{
  "n_head": 6,
  "head_dim": 32,
  "activation": "gelu",
  "rope_fraction": 0.25,
  "qk_norm": false,
  "attn_scale": 0.177,
  "init_std_up": 0.0651,
  "init_std_down": 0.0651,
  "optimizer": "soap_variant",
  "lr": 0.00911,
  "warmup_steps": 200,
  "seq_len": 256
}
Each number is 50 + 15 x the weight over its row's rms, rounded and kept within 0 to 99. Layers, rows and columns count from 0. The size before them is the row's rms in percent of the matrix's.

# layer 5 MLP up, 768x192, rms 0.065, rows 334-388, columns 0-63
102:58 51 33 72 52 54 50 43 38 46 60 57 32 65 47 57 43 48 31 36 50 48 39 45 44 64 75 62 37 35 76 44 21 47 59 47 47 62 48 44 51 19 32 73 61 47 76 34 71 70 36 68 50 38 65 44 39 52 57 63 67 29 50 37
095:69 19 37 64 68 57 34 32 48 39 74 34 38 24 51 45 53 48 49 22 38 48 34 47 43 69 20 38 58 62 46 32 64 41 54 25 42 50 53 44 39 65 54 33 58 52 45 26 49 46 60 81 34 50 32 68 26 60 43 41 21 48 43 50
105:61 78 74 55 47 34 40 61 50 43 67 37 88 72 33 59 60 61 64 35 36 64 44 40 19 36 40 55 38 32 38 65 69 67 83 38 70 48 39 71 86 42 60 67 36 66 55 71 37 65 62 41 37 45 43 44 50 83 66 45 59 52 51 68
101:47 27 51 62 55 63 63 58 47 36 43 69 44 78 55 50 39 47 59 55 53 46 40 51 50 57 34 71 51 60 52 27 55 67 22 49 35 37 43 40 49 45 43 47 44 78 60 36 68 17 60 79 10 46 58 33 58 69 85 61 44 46 71 26
100:56 60 50 50 56 57 70 38 38 27 36 41 63 34 66 54 52 54 29 56 36 46 74 58 68 40 28 25 37 58 54 59 71 37 46 57 28 42 49 29 41 31 37 54 57 64 49 58 60 37 57 83 41 52 50 60 53 40 52 51 42 58 37 40
091:39 36 53 37 40 55 25 55 53 48 46 54 44 36 46 53 59 60 46 48 08 56 61 64 51 67 66 29 47 28 59 67 29 53 60 41 60 42 52 56 78 65 65 42 38 44 37 62 24 59 31 69 45 59 62 27 53 91 45 81 36 71 42 57
104:76 42 65 40 40 38 46 57 53 33 40 52 48 39 52 48 36 35 67 55 38 26 63 57 57 66 60 37 42 50 53 56 56 74 98 51 22 43 37 43 35 47 40 43 58 58 57 27 55 39 50 57 43 48 53 30 37 43 74 75 47 42 69 44
103:73 59 11 21 35 15 35 31 82 23 64 65 48 19 52 34 73 30 55 30 42 54 57 39 56 44 35 32 53 79 61 57 17 39 64 63 36 25 55 49 43 38 61 49 48 56 76 50 42 41 25 43 29 39 65 49 51 41 35 33 42 62 59 25
100:59 53 56 53 42 68 56 63 36 43 45 43 86 62 75 54 63 30 78 55 45 57 64 36 18 72 50 24 45 56 49 60 53 77 42 46 64 47 49 34 88 53 20 53 41 81 41 41 49 41 50 66 49 54 61 78 50 27 62 51 30 54 52 18
105:49 51 54 53 48 41 29 71 46 69 69 66 45 61 30 21 37 51 36 57 64 43 23 73 37 45 42 28 65 57 63 62 36 57 55 49 49 49 43 30 49 36 87 47 65 44 37 47 33 51 66 37 62 34 50 42 72 63 50 48 55 52 34 53
099:54 45 51 70 50 62 75 48 43 49 66 57 52 44 45 35 61 61 65 56 41 62 30 38 47 51 67 70 40 37 60 47 49 47 44 37 37 73 32 18 61 29 56 65 68 49 57 60 46 46 71 83 21 54 59 74 69 50 43 62 60 56 48 56
113:32 47 35 75 42 74 63 67 53 47 44 41 43 39 31 61 55 68 79 45 64 78 35 18 11 37 28 34 38 46 45 49 48 62 48 48 49 48 52 39 67 32 40 37 79 58 33 68 09 58 55 50 39 61 60 45 31 29 49 54 65 62 27 49
108:61 72 34 61 70 65 69 44 53 39 52 57 35 61 24 41 46 40 40 64 59 53 21 45 48 58 34 46 30 45 55 32 71 53 44 66 55 47 61 39 45 21 65 56 45 74 36 55 42 27 67 64 64 59 63 63 42 47 42 21 43 39 39 34
099:55 74 43 57 58 42 59 49 56 62 35 63 54 85 66 69 86 44 47 32 42 54 07 88 78 44 51 56 41 58 61 57 72 55 16 60 34 41 48 69 69 46 34 72 39 69 52 64 30 52 46 55 43 45 38 58 50 42 27 65 40 40 25 50
113:25 61 37 30 59 67 67 32 34 57 41 54 67 48 66 54 64 61 44 44 50 43 61 67 39 54 24 56 60 68 65 59 30 34 36 86 51 57 31 23 40 42 53 30 75 61 52 40 24 39 33 31 49 37 41 43 58 66 20 72 46 35 49 24
101:80 45 47 45 66 61 25 44 38 83 84 45 53 49 62 49 74 60 34 70 53 56 57 45 37 69 26 28 66 34 34 81 71 45 47 49 71 59 45 36 41 55 54 48 76 46 47 54 28 41 40 46 55 45 61 60 63 79 40 35 51 54 31 65
093:63 53 36 43 38 39 19 62 64 59 37 70 50 57 53 34 54 63 37 33 41 36 20 51 48 45 45 53 58 55 35 71 47 55 75 58 51 65 56 49 50 38 42 38 63 35 50 36 45 52 45 30 43 59 41 37 43 30 31 58 43 44 31 52
102:46 61 44 83 53 38 42 57 32 34 14 45 55 64 38 75 35 55 63 53 56 48 49 30 21 75 43 23 51 40 49 49 47 30 55 58 28 64 63 38 61 42 44 37 56 44 48 57 61 32 59 41 43 53 45 20 47 62 59 62 50 25 42 36
109:74 80 70 40 80 58 52 26 47 48 43 72 36 53 42 47 59 68 73 38 63 46 36 57 52 54 39 36 49 29 95 19 43 62 48 56 59 17 71 41 58 45 49 58 51 51 33 06 46 36 50 80 59 29 49 80 33 61 65 39 51 57 48 33
093:48 53 49 99 53 25 38 51 35 40 62 29 64 51 79 31 45 53 90 48 34 29 52 30 58 54 30 30 55 47 45 55 40 69 40 48 61 49 33 35 42 17 66 53 22 72 75 63 49 37 50 54 63 40 31 36 55 56 46 86 60 47 58 28
098:62 66 44 39 32 47 77 31 42 40 76 66 72 80 52 77 47 31 78 26 53 58 53 62 45 48 51 48 33 39 62 60 61 59 24 63 34 75 49 58 68 32 44 44 77 60 34 60 55 71 82 59 72 36 44 52 77 30 33 54 49 46 46 55
105:60 30 43 31 42 64 48 61 49 39 32 56 46 43 73 99 24 48 71 48 31 59 55 54 65 66 32 36 49 55 59 50 32 14 55 82 44 49 44 64 53 42 38 64 50 61 46 47 45 24 17 54 45 60 71 37 52 75 39 58 69 43 58 65
098:57 48 59 54 58 53 48 43 54 40 61 47 57 48 37 60 67 53 48 38 79 50 37 48 51 51 31 33 50 67 63 41 17 78 57 61 70 48 39 95 61 60 66 62 40 47 37 63 50 59 38 24 52 26 55 41 62 33 36 69 49 41 50 52
106:29 64 59 36 46 61 51 38 41 80 72 44 42 29 43 40 66 51 72 52 73 50 34 63 42 39 49 07 30 59 64 54 71 40 43 51 33 39 56 32 36 38 52 31 44 53 43 22 35 49 47 31 62 46 41 74 51 49 56 46 79 68 43 14
083:74 46 46 49 45 75 39 29 43 23 60 23 60 51 54 55 48 58 43 31 54 57 31 35 53 39 40 37 62 52 44 62 34 47 73 40 38 41 59 08 55 76 51 46 32 38 43 45 76 68 65 68 57 59 37 64 59 33 47 57 38 21 43 71
097:22 39 32 78 73 48 55 68 33 47 71 64 39 54 28 36 58 56 48 57 65 61 62 51 44 34 37 30 66 63 52 40 77 49 56 43 42 26 20 31 63 51 56 25 26 50 30 31 54 29 57 43 40 39 61 65 66 51 42 65 56 47 36 41
110:58 58 36 68 52 95 54 43 29 46 36 71 61 63 52 47 39 46 63 48 78 50 79 55 23 88 56 57 45 50 61 69 62 23 49 49 53 18 83 64 51 40 62 62 69 44 46 57 48 53 38 68 54 27 24 68 74 55 43 62 54 53 43 65
106:56 52 61 47 35 42 44 43 57 59 14 33 60 61 58 65 76 41 53 29 25 22 51 58 45 18 38 58 40 22 54 59 42 41 44 55 60 56 60 52 69 20 59 33 56 69 56 74 24 55 62 51 54 51 78 72 38 56 71 42 65 61 60 73
097:55 34 28 49 49 73 87 28 48 37 34 27 59 29 75 39 45 37 55 53 52 40 39 65 39 67 23 56 75 64 57 62 46 38 41 48 70 47 72 57 29 34 56 60 64 22 34 64 43 44 43 48 52 62 50 79 19 36 60 57 49 47 27 57
097:49 54 36 58 50 50 45 39 54 38 49 36 66 36 43 69 97 48 77 30 64 47 51 39 62 78 63 28 76 75 53 75 46 74 36 34 43 58 19 22 40 32 46 51 34 51 49 54 39 50 43 56 53 37 35 68 52 78 51 77 27 50 27 81
097:26 42 53 54 45 56 32 47 42 46 32 18 45 47 46 45 53 62 68 63 61 42 32 30 53 42 38 35 41 35 48 52 30 41 31 62 42 34 70 72 70 61 74 58 43 77 43 77 20 42 38 33 45 60 31 66 44 53 46 29 54 64 31 40
098:43 32 29 40 38 58 51 52 46 57 63 37 29 35 57 30 53 17 61 54 48 23 34 64 40 44 58 23 30 65 50 51 67 56 30 64 35 74 69 69 33 50 75 45 63 22 43 77 69 07 48 44 63 77 62 71 46 56 41 73 50 46 56 39
104:48 71 40 32 40 79 38 50 65 60 58 43 72 65 69 72 56 38 44 31 58 49 27 54 57 47 28 51 41 61 23 48 33 60 55 40 59 32 65 63 65 51 48 49 34 74 47 63 65 70 49 29 39 54 55 43 43 44 05 52 60 67 02 60
102:10 73 25 57 33 54 35 34 55 41 53 49 50 57 35 49 48 43 56 49 59 13 86 83 43 47 33 48 66 41 45 46 69 42 53 34 38 63 69 18 77 75 76 69 59 54 58 46 12 57 60 25 66 54 62 45 52 34 33 49 60 62 39 14
102:55 61 31 25 20 69 32 35 39 69 72 20 54 51 16 23 44 51 59 59 43 43 57 49 43 36 51 65 67 58 75 42 64 45 49 41 58 40 41 68 60 47 63 76 68 51 43 64 41 52 46 52 42 25 57 49 43 57 48 39 44 43 36 31
101:26 54 15 71 49 55 56 21 65 40 44 29 55 43 54 52 45 48 70 51 54 55 50 48 75 36 35 56 53 75 46 51 31 78 53 32 64 57 97 71 66 65 71 36 40 59 39 53 53 63 45 47 60 51 41 70 50 48 71 47 47 55 42 21
104:39 39 62 42 38 55 31 37 47 41 44 70 60 69 33 23 49 41 48 50 62 08 34 64 32 49 35 37 32 38 72 65 18 40 61 61 55 17 55 61 71 42 53 49 41 62 55 55 30 66 49 44 60 59 82 34 53 34 54 67 79 30 51 41
087:36 37 47 36 60 46 44 35 55 51 54 73 70 38 29 64 80 74 42 46 34 23 46 56 45 56 57 58 47 37 29 30 35 41 73 42 42 53 39 31 70 43 27 57 48 64 61 41 28 09 62 48 83 26 58 38 62 58 39 60 34 71 51 57
105:52 59 54 24 51 60 53 63 32 66 43 30 51 40 42 42 56 44 61 77 26 70 25 48 63 36 42 50 45 60 46 52 63 33 72 58 40 26 53 44 36 59 45 49 79 76 23 72 48 65 35 63 67 55 45 74 61 33 40 50 33 47 45 32
108:70 72 60 33 65 42 44 49 82 45 46 48 40 45 22 44 78 47 65 24 63 70 47 54 50 74 61 44 48 40 70 39 70 63 53 36 41 61 42 52 51 68 77 54 42 48 63 54 58 39 69 76 21 22 46 46 31 49 27 56 23 57 20 53
095:19 38 50 35 73 43 80 48 28 73 62 61 68 56 66 83 16 47 59 35 54 73 56 44 08 63 39 51 49 12 52 62 48 93 58 49 21 51 60 41 37 29 42 70 65 52 34 26 51 41 73 43 46 48 57 62 41 55 60 83 31 35 41 59
100:62 57 28 67 30 55 29 32 52 42 48 34 54 63 65 36 45 36 35 49 47 63 55 71 45 66 48 70 48 52 63 42 43 53 58 48 57 41 50 53 27 39 40 42 67 77 52 76 13 56 88 47 44 36 48 53 62 56 46 67 86 50 42 38
100:35 62 29 47 54 44 51 50 60 51 57 57 58 44 69 52 26 40 45 67 38 48 75 33 30 73 25 60 37 79 50 44 54 60 60 25 70 59 52 70 58 63 52 39 49 54 41 22 68 62 38 35 59 65 52 32 89 45 51 74 67 19 31 48
094:27 81 39 57 50 55 35 49 66 74 59 82 43 68 39 49 57 39 46 36 77 76 64 52 43 75 45 54 45 43 75 37 36 54 65 50 48 65 72 52 69 26 63 61 46 45 34 40 53 74 71 28 41 67 63 65 52 77 63 42 53 49 41 50
094:42 51 47 34 46 53 43 62 50 49 22 54 90 42 57 55 75 78 19 47 40 46 41 38 20 64 63 39 47 47 66 28 40 56 61 61 60 63 29 13 75 56 15 57 73 65 65 62 27 50 57 47 58 63 25 36 49 52 54 62 24 25 56 33
103:57 49 56 47 47 48 38 71 48 33 39 40 54 28 42 64 59 43 31 52 41 47 30 64 81 30 41 49 50 46 50 24 39 50 52 76 36 71 45 69 68 74 41 39 46 49 51 35 86 82 38 34 23 71 92 33 47 82 69 59 51 51 63 49
106:34 67 61 50 60 60 43 32 78 19 35 35 39 69 30 51 32 61 68 36 70 86 42 75 39 35 33 45 43 50 47 46 70 21 42 35 53 54 49 43 67 56 48 36 41 61 53 59 47 66 57 49 39 72 51 48 44 37 53 28 65 43 25 29
096:47 42 68 44 53 58 40 64 57 22 88 48 49 44 52 68 28 51 46 53 51 54 58 66 35 57 50 56 58 56 70 40 35 42 71 52 54 64 35 28 51 75 81 63 50 82 49 77 61 60 32 41 30 45 68 56 32 62 69 51 53 62 38 15
099:55 55 49 55 64 36 69 47 76 31 56 27 44 38 56 76 35 57 45 35 79 45 28 32 42 54 40 26 35 40 65 21 57 71 33 61 45 50 49 46 60 38 45 51 49 75 57 33 52 41 58 31 54 71 42 52 23 72 53 62 38 68 40 37
093:57 47 56 48 57 53 62 53 57 41 71 58 81 38 56 66 30 47 62 38 46 57 60 56 40 26 57 44 42 30 75 34 65 24 54 52 57 58 44 45 56 62 47 29 71 66 52 53 55 66 51 50 61 53 69 64 44 43 21 55 31 56 38 46
112:54 55 57 69 61 65 37 72 50 33 23 51 67 64 34 71 45 30 32 55 31 61 49 32 29 52 19 21 37 26 43 48 47 59 59 47 49 38 56 53 54 55 51 68 25 76 17 55 50 84 57 55 26 51 58 71 48 60 57 23 42 58 43 45
095:80 66 59 45 33 69 48 26 42 53 60 57 47 69 36 43 36 52 57 51 15 51 58 39 48 56 33 21 38 62 61 63 63 24 50 55 52 47 68 32 53 83 49 53 24 35 59 67 76 50 12 55 41 60 46 42 35 48 31 51 69 38 19 10
092:60 53 61 63 36 68 37 49 84 63 69 57 49 39 66 34 31 24 42 51 33 46 44 32 75 50 25 55 67 62 69 55 39 46 56 64 19 32 50 53 54 48 74 64 59 56 62 53 53 51 44 23 49 60 54 47 84 53 86 75 24 37 55 30
103:71 54 51 69 74 72 46 35 64 26 55 58 61 62 29 78 38 76 45 44 37 83 60 52 34 35 54 60 25 41 41 41 61 87 40 50 39 48 57 51 26 25 36 76 37 38 38 40 57 64 51 62 72 59 50 62 67 62 28 59 76 40 47 62
093:32 42 47 33 31 43 55 39 25 70 48 56 45 54 69 51 26 28 45 42 59 40 49 77 47 87 27 48 41 31 43 49 70 42 39 26 51 52 48 93 43 42 73 24 43 32 10 54 38 47 37 42 60 40 30 56 36 45 42 68 44 54 27 55
# layer 5 MLP down (transposed), 768x192, rms 0.0652, rows 334-387, columns 0-63
101:52 73 49 55 36 12 41 70 62 40 55 52 39 58 23 40 34 44 53 46 35 57 60 29 58 22 14 52 44 27 45 51 56 52 53 53 43 41 47 44 31 64 26 66 52 76 33 30 60 52 41 40 66 50 20 48 60 53 40 55 31 53 40 66
100:36 58 61 55 37 47 32 68 83 61 35 62 42 64 84 39 60 53 76 43 61 52 46 51 45 57 46 70 51 55 46 23 43 39 47 41 65 44 43 62 45 38 51 87 42 27 18 72 41 48 60 21 57 50 54 44 51 66 28 25 55 43 58 59
105:46 48 44 49 38 22 46 09 74 62 45 63 32 76 36 67 76 48 52 59 60 60 66 66 36 60 56 56 61 51 57 20 27 62 34 67 62 47 45 40 54 31 52 37 62 39 28 36 54 49 55 63 36 27 51 47 33 58 73 62 64 71 35 54
107:71 36 53 56 30 17 66 34 53 42 74 60 53 39 48 30 48 28 41 60 55 59 49 27 25 10 68 39 63 41 37 60 53 47 60 65 60 61 45 51 72 71 57 66 61 67 38 70 45 61 62 28 49 71 66 79 26 25 51 45 40 30 30 81
097:52 31 27 45 30 53 41 52 55 61 45 74 28 67 45 18 57 62 65 42 60 61 40 40 28 44 59 62 62 29 29 44 49 44 60 57 25 52 54 45 19 67 55 35 33 65 64 54 48 41 43 39 71 59 40 66 57 98 53 39 48 50 48 64
099:60 68 84 53 45 48 70 45 52 53 34 63 62 53 64 69 55 56 66 75 64 56 56 47 85 38 48 62 50 67 46 45 32 35 45 30 63 68 54 63 35 25 24 49 65 56 61 34 78 66 28 41 79 60 43 65 32 40 66 34 71 32 33 68
104:40 59 36 16 63 45 60 56 48 59 25 39 14 64 47 56 40 77 26 55 56 67 49 77 81 58 54 61 65 38 77 44 50 64 46 46 37 40 46 46 52 73 56 52 52 38 50 43 51 43 72 76 27 47 45 46 78 74 56 43 51 78 61 46
098:54 50 77 50 30 67 53 42 36 95 37 28 41 47 33 63 44 63 74 38 48 54 55 48 35 59 72 20 39 43 45 50 67 64 47 53 36 63 55 60 67 54 46 35 74 52 34 67 48 31 52 64 59 69 61 55 77 84 70 64 47 35 43 33
096:53 34 67 73 33 16 55 65 37 54 61 45 26 58 51 58 39 35 60 61 52 62 58 38 58 36 28 29 63 44 44 59 64 16 56 42 33 28 62 49 40 16 69 65 44 29 35 24 49 50 45 46 40 32 63 36 44 64 48 77 38 28 70 35
106:49 55 36 59 47 79 61 66 64 68 51 42 36 78 22 41 64 34 42 37 51 36 42 30 42 73 43 41 59 31 49 75 63 76 18 35 50 42 83 96 25 38 45 57 46 65 36 50 12 51 36 44 66 53 40 72 44 46 51 71 15 66 71 38
095:43 42 68 37 66 20 40 65 37 45 46 51 52 91 33 50 47 41 35 53 64 41 75 54 28 53 36 45 61 48 45 40 51 55 38 77 66 46 42 55 24 64 53 36 49 77 55 42 44 21 42 43 45 32 36 25 49 46 84 37 32 45 30 61
116:52 45 29 46 41 41 47 62 43 34 34 65 58 59 59 64 26 48 67 49 47 68 62 30 39 40 43 63 52 18 41 68 30 63 58 38 59 62 47 41 76 55 47 59 42 72 62 40 41 59 55 55 81 48 26 68 35 40 45 40 52 79 49 32
107:54 49 65 32 70 17 57 49 51 51 51 61 33 52 40 43 71 56 61 34 43 80 66 69 63 33 43 53 56 35 55 69 45 73 44 40 32 70 62 49 59 58 61 44 54 37 39 58 54 46 63 49 64 45 65 40 51 67 50 28 52 66 72 33
099:30 33 56 28 58 45 32 73 15 40 71 27 48 65 44 34 35 29 54 71 48 69 65 23 35 52 54 87 47 66 37 43 29 53 59 42 72 54 30 43 55 60 30 54 45 47 45 58 52 38 54 51 62 48 34 56 47 58 47 23 43 58 76 40
106:40 40 12 31 27 60 54 51 83 43 53 72 32 76 51 35 53 36 52 81 61 45 62 26 60 44 74 52 32 27 53 36 65 43 57 28 42 46 86 65 65 72 74 94 54 63 43 67 21 68 48 42 39 30 72 67 65 34 78 46 62 43 42 51
097:56 45 65 49 42 44 47 49 54 17 16 43 59 44 84 57 37 31 70 27 32 32 67 60 76 43 48 70 47 53 68 04 50 57 42 46 43 32 52 28 34 56 35 50 41 38 50 42 55 65 64 59 48 53 07 45 41 25 70 78 56 51 66 38
096:46 49 31 46 68 59 53 62 46 47 49 36 43 22 45 49 85 41 70 56 85 32 65 59 43 50 42 35 42 22 59 44 49 27 30 79 55 48 39 14 86 52 49 61 59 44 37 62 45 55 77 50 58 39 71 51 59 58 61 46 50 44 64 42
104:78 58 43 62 46 37 58 19 47 52 28 62 37 29 61 23 38 66 35 30 46 61 72 49 65 49 85 71 53 51 60 47 29 38 80 57 29 35 27 63 45 37 57 53 27 14 77 51 45 67 58 41 38 44 41 33 44 58 59 52 58 70 54 75
114:21 22 58 25 55 38 51 41 51 51 64 65 77 39 65 70 45 40 48 48 52 53 65 57 18 33 27 65 59 35 40 81 38 66 54 54 59 39 27 49 58 53 48 27 55 48 34 66 39 68 30 49 59 56 55 37 78 49 64 51 45 31 30 38
088:54 42 51 49 33 31 54 91 55 49 27 78 20 42 46 58 41 38 23 57 49 58 56 70 69 37 68 57 68 50 51 36 64 38 65 63 68 64 46 68 62 55 59 39 62 42 50 34 36 58 53 50 86 39 56 72 58 43 70 58 44 99 64 58
096:49 18 18 44 72 55 38 48 19 46 55 26 34 51 48 51 48 76 48 42 61 38 50 55 45 71 57 54 71 48 82 35 56 67 57 82 46 46 20 56 49 43 28 45 42 42 42 29 69 45 34 54 28 46 17 48 69 78 64 64 48 53 42 34
103:19 73 73 30 39 29 79 26 42 51 49 34 62 58 53 24 69 66 13 60 62 84 62 16 40 58 81 40 40 69 45 54 69 89 44 53 40 37 58 65 48 47 46 51 71 62 73 51 28 65 42 21 43 69 41 68 40 44 50 34 52 48 35 39
094:60 85 24 63 43 63 61 63 60 36 44 54 57 30 39 37 58 27 37 46 22 48 61 64 63 61 59 70 44 46 54 46 65 48 49 45 34 62 60 28 57 53 48 48 56 55 69 40 37 16 62 83 55 81 48 60 41 53 49 43 35 62 39 38
098:54 66 44 36 46 43 17 42 43 54 49 19 34 80 42 53 60 24 54 48 38 45 48 13 43 59 74 47 47 45 57 36 39 52 63 52 49 16 47 40 39 64 48 45 52 33 54 70 52 49 45 60 34 55 74 40 47 73 52 39 32 35 49 66
089:63 43 68 48 43 43 69 70 52 47 46 47 62 35 64 31 33 58 52 44 69 38 70 77 38 44 60 52 48 48 40 60 32 25 37 60 38 54 63 72 56 58 66 50 47 44 41 47 27 52 29 73 63 35 65 77 57 44 42 58 49 56 35 56
107:58 47 50 64 57 35 57 46 39 48 49 53 52 49 74 72 41 42 39 30 59 54 72 44 52 54 46 49 48 52 49 52 15 63 68 46 34 70 62 51 38 42 39 71 61 44 45 32 40 60 59 48 61 62 53 33 94 35 47 42 32 47 42 69
107:47 62 63 33 52 37 72 47 57 67 57 56 26 23 54 54 27 52 44 75 44 36 52 31 64 39 35 59 82 17 42 79 68 25 57 60 49 44 49 47 45 44 36 45 50 37 51 37 24 56 41 53 42 35 67 56 46 53 48 44 79 65 32 38
107:55 33 54 75 63 43 35 70 53 61 60 63 56 44 63 53 47 27 58 58 65 57 46 55 24 57 32 40 44 58 34 45 26 52 59 46 21 61 54 56 54 52 45 72 35 42 48 48 63 61 43 54 65 37 54 52 48 63 20 39 43 47 52 38
103:60 48 65 81 69 36 51 35 45 48 66 41 58 57 23 54 29 42 63 52 57 47 48 58 65 27 70 53 53 87 36 22 49 51 44 53 45 56 54 66 59 33 52 53 59 72 41 25 60 62 47 73 44 31 42 08 60 60 65 33 49 57 95 59
095:66 53 66 25 37 25 41 65 28 47 58 62 51 57 25 45 48 79 50 51 62 64 55 42 39 15 52 59 49 55 62 36 28 36 29 44 88 54 37 58 48 33 69 61 39 54 41 45 45 50 60 38 48 63 92 47 38 50 40 67 63 45 53 47
096:54 35 33 29 10 65 47 75 72 29 69 44 63 38 18 57 54 53 26 50 29 62 45 72 45 55 72 57 56 46 56 45 55 81 40 40 36 31 52 28 51 46 47 35 43 74 41 31 69 61 54 52 55 51 62 46 42 34 28 57 51 62 27 38
095:75 52 59 54 52 38 59 26 46 60 23 58 49 58 49 62 36 59 45 35 55 54 37 28 59 56 36 58 61 53 50 59 44 58 80 20 39 38 29 39 59 45 55 76 41 59 69 65 49 70 52 75 26 33 54 36 74 08 45 36 56 63 43 63
102:24 43 80 46 61 32 69 59 26 33 55 63 48 25 41 34 67 68 37 56 26 57 62 50 50 38 56 28 64 45 42 56 32 49 46 27 34 65 65 74 57 42 51 52 63 18 36 49 47 54 50 46 30 68 30 54 55 78 45 63 51 59 56 31
096:49 51 60 50 64 34 48 41 30 77 25 26 62 40 54 37 42 37 68 41 45 66 08 63 54 60 86 35 39 77 42 50 38 78 47 44 72 72 49 45 21 43 29 24 48 47 53 55 56 24 57 50 32 74 36 38 42 57 26 69 47 56 52 66
104:68 60 34 60 40 62 73 56 56 30 58 84 69 38 74 62 20 50 24 45 39 57 55 38 68 28 62 36 41 43 35 47 54 52 53 53 48 52 43 76 55 45 52 43 45 66 54 46 74 51 41 30 40 68 37 64 41 70 55 27 62 54 50 41
103:39 68 52 40 25 35 66 58 48 40 44 61 56 63 24 68 48 63 44 42 41 80 36 62 65 53 49 35 41 16 26 54 45 53 24 29 50 29 53 51 36 75 40 66 38 72 52 62 44 41 50 61 64 47 52 66 35 59 56 40 30 32 25 29
102:44 36 65 24 86 47 69 60 68 61 07 54 74 50 42 60 48 36 57 47 51 57 26 47 80 48 38 63 55 72 15 47 64 43 40 50 38 63 47 62 34 61 56 52 59 50 57 66 65 57 62 34 38 73 36 46 43 46 74 60 50 46 45 59
089:58 51 30 52 32 47 41 74 34 51 30 70 20 45 58 52 33 32 45 53 50 61 41 57 30 75 42 08 68 52 67 61 43 54 39 55 57 40 42 24 37 41 74 44 50 34 46 43 64 46 74 50 00 79 81 60 21 63 52 40 53 26 52 64
101:61 30 48 40 25 52 34 75 70 63 28 58 62 44 45 31 22 63 31 16 44 40 74 45 70 64 53 54 62 50 09 35 44 67 61 10 56 74 58 42 68 25 63 51 34 43 84 44 42 53 41 46 29 66 21 17 32 53 51 52 36 70 57 51
099:45 65 30 63 30 42 24 58 63 50 51 61 63 66 88 56 46 71 38 46 34 50 60 46 61 62 62 48 45 60 51 66 25 49 42 45 59 61 23 72 59 33 40 40 47 28 40 35 56 55 27 52 53 63 48 49 59 58 53 15 60 44 67 31
105:60 19 68 33 53 23 44 55 65 37 62 48 41 21 53 47 37 48 44 53 64 47 81 47 46 55 49 55 78 51 35 60 63 46 15 69 46 76 48 58 47 56 25 41 54 47 38 69 71 39 49 46 43 29 54 75 70 31 55 32 49 32 63 20
105:44 35 56 33 57 34 44 38 32 40 73 58 39 85 58 43 76 46 42 54 73 64 47 58 41 73 92 58 73 70 54 62 29 76 38 46 48 97 57 69 64 22 58 31 48 44 51 77 49 45 32 28 66 48 31 50 56 52 36 60 37 26 27 59
095:43 48 67 70 22 42 29 45 47 42 59 48 36 46 30 74 52 68 61 11 66 35 29 58 33 37 71 45 46 52 60 56 46 39 32 69 38 40 53 39 24 57 40 62 59 63 61 28 48 12 65 48 67 42 95 67 33 31 40 47 35 68 57 20
091:69 54 50 59 44 51 35 62 69 14 53 32 49 44 52 53 41 53 60 54 39 29 22 65 46 68 57 51 45 34 62 44 54 36 19 25 62 42 27 52 57 85 49 40 68 59 51 49 43 59 54 74 65 32 56 49 56 54 66 45 46 83 62 60
092:53 38 50 51 54 64 44 34 42 36 73 51 27 56 36 42 31 42 48 40 72 35 36 44 72 32 64 50 53 74 50 72 54 46 54 22 48 38 42 60 43 22 51 34 52 58 19 51 55 19 37 46 42 33 64 53 79 46 71 53 35 77 59 57
097:24 66 41 49 76 49 50 53 67 37 64 35 32 59 48 49 49 40 42 55 65 37 64 53 23 51 51 63 50 75 63 67 72 47 56 39 56 55 47 49 57 20 57 41 34 71 51 64 39 18 52 73 57 46 22 61 40 34 48 44 55 74 33 27
105:44 62 31 30 33 28 52 69 39 66 53 49 49 24 45 30 39 57 31 32 22 40 53 35 69 34 57 63 39 42 55 59 23 54 54 41 51 37 35 45 38 41 70 31 62 45 20 39 25 52 62 16 59 41 59 80 67 60 46 36 51 55 72 31
099:35 66 48 28 72 48 39 23 42 43 36 47 42 34 49 52 58 31 50 62 61 64 27 45 50 58 39 49 54 35 43 51 45 54 34 50 44 44 48 74 32 47 24 44 53 26 50 52 55 52 67 70 57 83 20 41 56 59 61 65 50 69 30 59
104:43 47 39 60 45 82 33 47 46 34 56 39 55 64 25 47 46 70 59 43 49 50 28 60 63 53 55 58 61 43 58 38 30 34 64 56 63 30 63 42 65 38 56 25 48 50 34 72 71 27 44 59 50 37 29 44 51 07 44 52 71 59 52 36
092:81 52 25 56 52 67 23 47 33 30 48 51 24 66 60 55 58 68 56 53 60 44 42 51 41 76 29 67 35 53 52 53 41 75 86 57 36 71 54 43 58 37 43 53 45 35 44 31 40 50 56 39 37 68 64 41 31 50 60 58 49 39 53 61
097:64 50 46 31 60 60 47 16 60 53 82 23 35 51 53 45 46 69 54 76 44 40 55 61 92 39 79 82 74 57 51 56 56 60 48 53 48 43 33 54 38 24 59 42 63 23 68 22 50 30 26 49 72 42 94 40 39 49 34 79 28 39 34 45
099:85 36 69 33 51 56 60 37 35 86 44 26 12 32 46 39 64 38 42 34 42 39 56 79 55 36 65 50 61 55 53 36 55 46 38 55 48 52 46 27 52 54 39 52 73 52 51 55 46 27 40 43 60 39 81 33 50 46 58 27 46 71 46 59
082:44 36 53 46 44 24 62 60 26 32 52 28 46 69 34 62 79 66 41 52 52 54 52 56 34 64 82 34 47 70 46 52 42 59 56 46 45 60 39 52 53 46 48 23 45 41 23 58 49 77 50 68 42 44 62 57 33 40 22 28 65 55 31 51
103:53 61 30 56 46 56 30 79 44 26 79 42 27 55 75 30 72 49 22 40 71 36 51 36 41 38 50 30 47 52 79 39 52 22 80 81 42 48 66 70 42 42 68 29 55 58 56 66 83 65 33 49 23 52 58 51 36 49 67 58 72 78 46 45